From a checkpoint of a small transformer trained on Wikipedia.
Size: 19 layers, width 192, MLP 768 ReLU, vocabulary 8192, 10.6M parameters.
Architecture: rotary positions, untied embeddings.
Each number is 128 + 24 x the weight over the matrix's rms, rounded and kept within 0 to 255. Layers, rows and columns count from 0. Numbers have three digits each.

# o: layer 4 attention output (transposed), 192x192, rms 0.15, rows 191, columns 96-191
# up: layer 4 MLP up, 768x192, rms 0.166, rows 0-31, columns 96-191
# down: layer 4 MLP down (transposed), 768x192, rms 0.16, rows 0-30, columns 96-191
o191:139165112136134125145176111181124167131101143163135094153149115072090109132072103127098106135122146129167122150125149087132108095144122139111205071111116122119093098102139130130135152137168159112119151092090116104128157116156141141100086099109065062107124121109135166155084137140105125091
up0:137111104135156130137179118130120109118140118140099175087150084120123117108127093152148133081110106122121194115117140132131143140113114135145119161127159141175101100171104119132117120091109143134144144165123134142064132110139154158148143133090084098159145133168145094103162165177137157123
down0:121117142142139119083135112126124134092095130094144141112156068107151141110119142093123100127127134103157143172137167100078104155179149127129131117138098169114140138157104170155103143116136124135153108117131163130134135126095151142117170107097140153139129134133153138126124119123144102120
up1:063133168112107145149109138133123110138156096116119169163116094130115134117127151108159117088101139102153082130140162086113152096074136128115136107137134128156118075090177099117137068110148122129124132138135146145134150135127140119116140120111138129149083132108113158108094121094117116148
down1:137128157102178114127118147111070170135149114201089141145131152121128126117117153107134160099120101150209138132174093128107132076138142107141090105115149097092133115150106079140070117114140124104183115130138148094107105141110114129107115156141089109100102158125167132140133098141158148127
up2:119093063137117107133103135133155124125133130162127131134145104103140149113127104143111152116102152134095119124115121125116181164125121112155155139106123080161095129141123108112130130099147097138135138159155127105154121156118110144107112124104156154100101155126132128115163142157138137117
down2:092097127161117147116133125119141135133107134143140133133106132105128185126122095135144137142139067121119140165137129140108168106145161132101127096133141121099113144115101142118123127164106129146139118165163122136111116144118130130147124133137117105128120142124151147124135123151119144127
up3:161108141107151089130143139119117128149142127122111157115153120150140119124133114096159126089130148175109144122140131121125109159111106118146134136121115108164174143169111102133107103118094177146117107122116128124129117119086092173121147144120143168137107114114099168141101134129130098098
down3:110105114147165133111125115158087086114091167100105128150119109149089140087132140135162090159119167137130110103118126121140109108130103118146116116145180108135146125144148106091133148118149161132114118109151130119173105182102141157146122138113112124160125134136137139125077097180098157130
up4:099139119093155131131100170169118111133143112181104116148137098105119122136154120113158120144134180141143155108060117080136124129180115118141116149128126084135148135155094110121142143112143124119127144153141093169108154116120126142163115139118153142126170145144150163115146138093119116152
down4:142113129141124122075139096101147116161123125102130095129114143103157135142143160150096124090119128097129138161142140120158155146080143137164116100141090131146121099150170130120102154139086115145119096131131151139129118122136130078099141106129127105142125104154099157137114146110130177150
up5:113072132136127146121104123150168140108133078142078176100101091112121092094137133139104153102130121136123090131106131138153096144082091107136128160127118133117106133139132114110163110131153115103088125124137123153105096128094090141133129133137153128132124140107107155152153118109170132090
down5:122135107090077161067114128127107135155111115113124099118065141143160097146126130182145088123070123120049145135138071118164125106096096120091148154133175144127142127124152129149100085160151163120105100166155152175129124107130115085100115127108117125147127088157142129118123174138132153074
up6:125136141119154149148135074136099110096121096113161141116180124137169071095152124116111122136103069093142133132072167121109132112119141143152142099129135079075130108161142153207137113102131102125110122124122129124146143133105137138099150121111113127160142113124156147173181128187173155115
down6:117106086090092136140154176096168117154132143114129179152120131113101177138111168158142126149169143132099135167152152098123129133104135142097113146116119169136110155139114107102100130127139113161100131117149117124115163133169123120143091158131170097130139091088148112122136099097072112173
up7:116086160108162110137102141134107164146101138103097113116162130083078142146126143150116081138142154137144180130102093101156131129140188106115092112104139186113094168092055126103132143119128096113134094101109145144086127160098148107157158115078113115126115117123129182148118015125100080164
down7:124134133133090149095136100107164127083103097148117086155093131157152135145127134158159150161144130142128119115162114123140141127093080140138184180132147110113140110116128125129104117080130139156123145164125120125139144150128115129080110148134146163138132157112125119083112176117116133105
up8:096130122126127119115156144126137089180106125127125089180176160118131131112108137123130164129159076105183136147149073100146143154131133142156130140120109116095105112142124163145144075077147119132123165174118119115117117132131142163120136130156132117138142134101118128141091080152129107148
down8:133121164096173146114103110114102139101088101119124144115091100115149072156125116141132136117071121120091118117101156138137108087135119145119168169113122156211132091113148151127157121157182126136098096082126082174133113131139049122161113128121188097164127096136104111128150147137136146118
up9:134127104117115112094122121147148096135193091116103119150150107078131080129108144116104093164183096128129121114109132122147118133172088151081116134081145161132171147132159127117115148140137151116119133116149150109140123128144130165155092140104152148135101168130171096139122103179174163136
down9:137077129150092105168096177110160143125144122162126095144150155166148134111154114151152161108094104201152176206086161093078115131149119085137182177109114142136120159179144103145146125152128092128126173110090145129090141103124118136070156104116152162190158137142123124108135133151071137159
up10:142116151103112182124108108128125121119141124134154137151155124079113127132143154103108138136108139125170135103106132126121121109133118103096138107118179141117133112126132102140159125146105145138102149138137092133118102134129089188131103122081120138095098135171128132130106153141121159110
down10:107180116098121106103138106123162162149108165107143146122154131126085138098134136131137162124112111107120120118126139182145138153128129127114136168161094147113143129118136125147139131106120117140159138108145103155075157104143141117154105146163136142166159146123124116131126132139091179131
up11:162110086092121086127100095125152141105081127119148150089162112127139121118123131082145132150113115118117134122119152109132118120140148112130150152153184115156097166120148125159125116129098163117111136137125091139108122128151177118099165143146123117096125128134122106097112165128147154149
down11:150130115124101157121123156108105111113155100151107093160132108099099129119121112177104139105134196150102146130147166188131142182137134094120117081081121166118138143169136141148123143091104141148109154138145150156111144110136117134105103148116142146088145169176167097128100127138135122129
up12:114121153138128127113133139104091132120116111078126129122112110105109115106075138119103134143167151111137098120112081144133162147156145142170120101095150120136065082140166127114182112101124137108139123105123137153118140141132110155139089104136118094133126115103167165137166130151162095135
down12:112096127110132126161089095154082127164090116160148107154115180166089135088127098140140104113176118124075107122145102111115163104087133139111141134088141138147161138149091138139122105099120108112127151139094143141124140165094129149139152135164093157163107147157191151091095125166122139099
up13:152130138091120158169120143121107116139143133069135135108118129089161135116131101126118115172097093132134119105137109124103124157138164087128095148096155106152106160149110108113129133130106102156111156086121128125131167117128098151124113102119078158108133080117111092144098094093105136116
down13:113096125140148115127114149141149119114112126178108119125154138124127129126088127152143129102125123139136134152115111103116143125137131140132117130102118088149126112096143161109103165114134114125153157098128118113092141138131125109180131129086128125126150128144101129128088111116161105143
up14:128079138148122087114161163178118108139137117111122097147133069161115133157077127104122128110120130176163089152124154122127111151149134135084144123145140138131151174147131156133162107128149102151142129082112107104112109125117119138124141135159111106112105145106138098153131149116130126149
down14:146117166145095146093123153097146101114090139118138125137131152147092146158122110091125124105138110115104168107150133073095174128130125085120150091124145157138111103114132147187160098163122149129116091140156135093093175083186145109171048181121125163141144146092145074132151119133159116143
up15:125123108165106146141130183148119152152111130073088145158142123144144128123138137133118155097180107088122203071136130075133139114102144134157149107124139152173141067123150159153127118120087097120065154153091178146140152147136137109138124087147164157136137173115159146115122157108119159120
down15:106164134098155057129082181143109157146145098085149094110117171140119126150119127147115137140118128171123087121103140156131179137124125174060131154093111139145144136116147080099123126144137130101095096122162111130155139114120156148133090129160139136118129118084152116129157119113097131137
up16:092097135164092142135080117142151126095192182099161156118158145139114085132161114129136150128177172128140175136132122160139128148148191118140126124147103149101142104155169105155166136049126125160080138142139145150156109169087126116088131174125120135088106127120133142143154121170096091139
down16:095128121119094140147110145143152113132133106119051158192146169148135077168091090113129130134132135121144125160131171157137119174129131092130124138199084155125164156152137081090133130155105087113125182165099147168145077123118171135130141118119107073145154125142145158124133121129121142125
up17:141101132098150130134183126113093167140110136170136075119126146106127119129176145172105150136170137134122112104140097111131122108117111146167140101130087103148136122121140138080117173151154141141146157172091091106144142140128128109164174092122132120162153109107147124090085132197092115080
down17:145157115139134154096115136126105121131130114145124133149097109136152176102090106135133165122067167126107153216135127104137092168118150152105145098170146111126102165157136191145185123116142117105061126125135126142175070121123132126124147130104142125122083118125132157160185104153125103112
up18:127094134128153117094154123133138148152158128117131086141161102094131114076118096169125135150082107140102079178107119109134151139095161104139105168147116154095106160169142125141121117116152112103167152140126152134104133098085122132128144114092134148129108091083134117138145122149173098113
down18:088129115129128128102121060110124144113129113138134077143125122135138088142080115143133146136184131175166134124144119148165091132143091127117176155140119148116135144094094105109126195118103124121132119107117102117142130125138132110156115125123122129142163173145134108148117106136123100149
up19:151117149146144109123154132178131084100130112124122130112138101102128120096125113122106152096132111172139159128152131177151151129146153139138129119146173128141105123136107088125141122136164142079106136120116127121157149077130143134105139135148099135100127110132118125084149112115124121126
down19:106149173124100116142114159116113139158140167140145122146118124147063129155108123099130121173139123106104138124123165131136146164181147172162130117102137137149132138119107165097125131056132145132100110116139162189147175143159122144122106126086158145179127141119119134132072140097103110104
up20:100180146105131156112147108130115148135117098153133156093081117124115124108124132125139117105156116131153126080159154140133117144131103153157092173141158122144117123160127156126145124118148146095148090127137134127150163112155121096130111125077112153138116170134118185102151140143119158152
down20:132156107129159146131121132095123136111114130133119089123126135117127098092090117140141132111118117139125068101131141120127141166157117167145104155143128147126118140113137137134105073082126119158130104113136102158103155156098146138103100101139117141109161137130116124120122127138106112133
up21:104131142100128144156127125144186092099135141128111135150161122123120130114130109083123123109137132150104149107116174144114147108124137105131143128122103124137099125139120134142131125106133138122102122152129146113200148096113141160134119094142139074127136141162111179145127122124125151127
down21:117146094062131145161135134170122135101141119128146097086149127113110119163104127131102152105135142095133116098098099124131135136138114116109117153082128132124093107131096129078134137150114159131155129142103135112130137165134135120093106168137140091114180127112089129144121091108114110144
up22:148087116099134168150122142118143092134117154166138113107144179116105137136135129128126150127122129124159107076122131125118125158159103093116089106107134150090110156130126135174104138142111137150156181185101114113121115130139142117133120131162136141089112157133119160107171125122069149118
down22:102155110086116119114129089150121073130146113095122111119138129123153125115078161150112120157126077136109084107139149131108123102075141111118151158124112127146131146144155098076118114132149100122154108123124112122131132113120145169145119138128115137163170102083124105148102091129119124185
up23:163106125153118098131118197156121124143140162094143118095128172106129139087131123132142114137075117098146140117177118096117077131149083198096124122147115115168093153142121113079132122130133148110111161174169117133114153141175110151151123138161150126121140157120060095152175142101078123097
down23:107133149175088164130123081156103147087144150095101122167102120100117085104174122142081135106134134137125103135149184133142160077136121130113106096116127129142125098110108115120171158045112130111149123119078078161144165131115099137098138126110165132111157079128108143104091154111165157123
up24:110108168158149087107112152084138156133118159133114121171165155131123075095158166126145097094149113164128148152139137146124079156141161094096120142123078121172160118199106113095139136123079129118147111103111112144131131108107122113162083123166160170142096135142119171137132175101120121155
down24:094155105097148110122151107151109145124118093126146145075145117105104158143099130124091159160133123109147122094112123135149155109142124173117124126124132145083114134145152177170122123124167130154117134151108184146150105115151116123142115117144118103123110091124101133064147099145071130137
up25:128130123147079154104111098110115138089134158134090174133159096131097123112161145123102126128132163146119095111142076141120145109179121132130156129119135169126085122187123096087133109141147184111151148144123127152128138087123152085136130126107148142151134119123118122133134129114113135101
down25:115110124136141160165118145149125101138164116121129133144103131130122133139113117135127124108134098150108126136132158111150104125127133140161111143113126144099150170105146130187110150158104117154098133140115133095126118132139149132123149091142091104134121158105111086119119085131124116094
up26:094133136147131123118124115086107125111142123145153137150113124128105133163121144087118134142118142161101108089159164151179122186115121152151155105109071139124114123157121129102140124149135147150103123141167118156118131083183139102124089114100120136161108116113114145100102126128112119118
down26:143128121121111136106136109163140130152140084161117125075116100151111130142147161120112144123127154140113127120112115152151115075138145137136083159140133130111126136079091112144165140123127129072111120100112112116134110146117121126113131120144163128135110092173149085121139187140119135130
up27:113096099071122137109135108158119127137130156159116126146085140132124174118122132076150107117097048187119131112144095141125138142161092131102109154145129089184147084193138112145133156106095145125059135097082135168153103120131125104121133116129143099134104149079124159099080159140130142127
down27:147124097134085081131132140127164143125110136102123143125107153146135132156157116150113161115123172123142149138096103137128093097151147129141166106166137149081115152127091134140133114160142144146087156160155176125081096117183179123139100115153146164120182161134111145132156142151136130103
up28:137135134125126107119142134126079119117161102107134128110129121141131141134171138167139144137139146142127135128138140164131122123132123118102114161129193109135116131161167118134098104132153100133166119117107125157150124142111097150155095138146119114127141113111178127124137078135167133172
down28:116136106108157107116105129130145131146171143077105175101118155145153120125126112184173132109157114128083129115156108143116127122161109127143119106130090123119158140131136122107182104125081143090130093127151137132127157139154136134110159130138106131105154159147121097126130141129141123107
up29:166111117153087152108116134127133130124166100140164083131140135110144091112167126153107141089104138125133077140150142116123138113138113158120158151079146135146159151148099164116106126142107152110141101140082132116123109133120137141098152134119122169132050135149113165146131125104119121105
down29:101135124147140099103138119111111123116119156157113112165104131126135124104138108121125081155130146154101169139106128082140157121158112116140167114091115119146112145120130129129123108142177115132098126128130136146137137175116116120110113164105097120165144094128125136122115146167133117121
up30:147128093144113125116164081121130104169134120181160136094120129132131129137141118113105116105149152121137146082142143144157130139151101130138118125108135124117093087105116125084118100149095150107122136126117171125100142144098099155156145151143088140123099072141119139112148128136129124120
down30:133115078154146119083157108121144152138139132146178160100144126101092191143076113120117120109156084112164134102119129102151155113148124146087113122147162142169141120134154099127122136121077119158140119094110126116156123177139131167163105171133097133130114141148077124164143148175175093120
up31:121141109115169109130149073084133086120125121157124072155112127166131103165090143103148113158141167148149137179110111119113137089127113082160126140149148128116145105109109139102158095109143136123173155117145118128090088085148133124138147122060164123106147131124124168148148136142151114129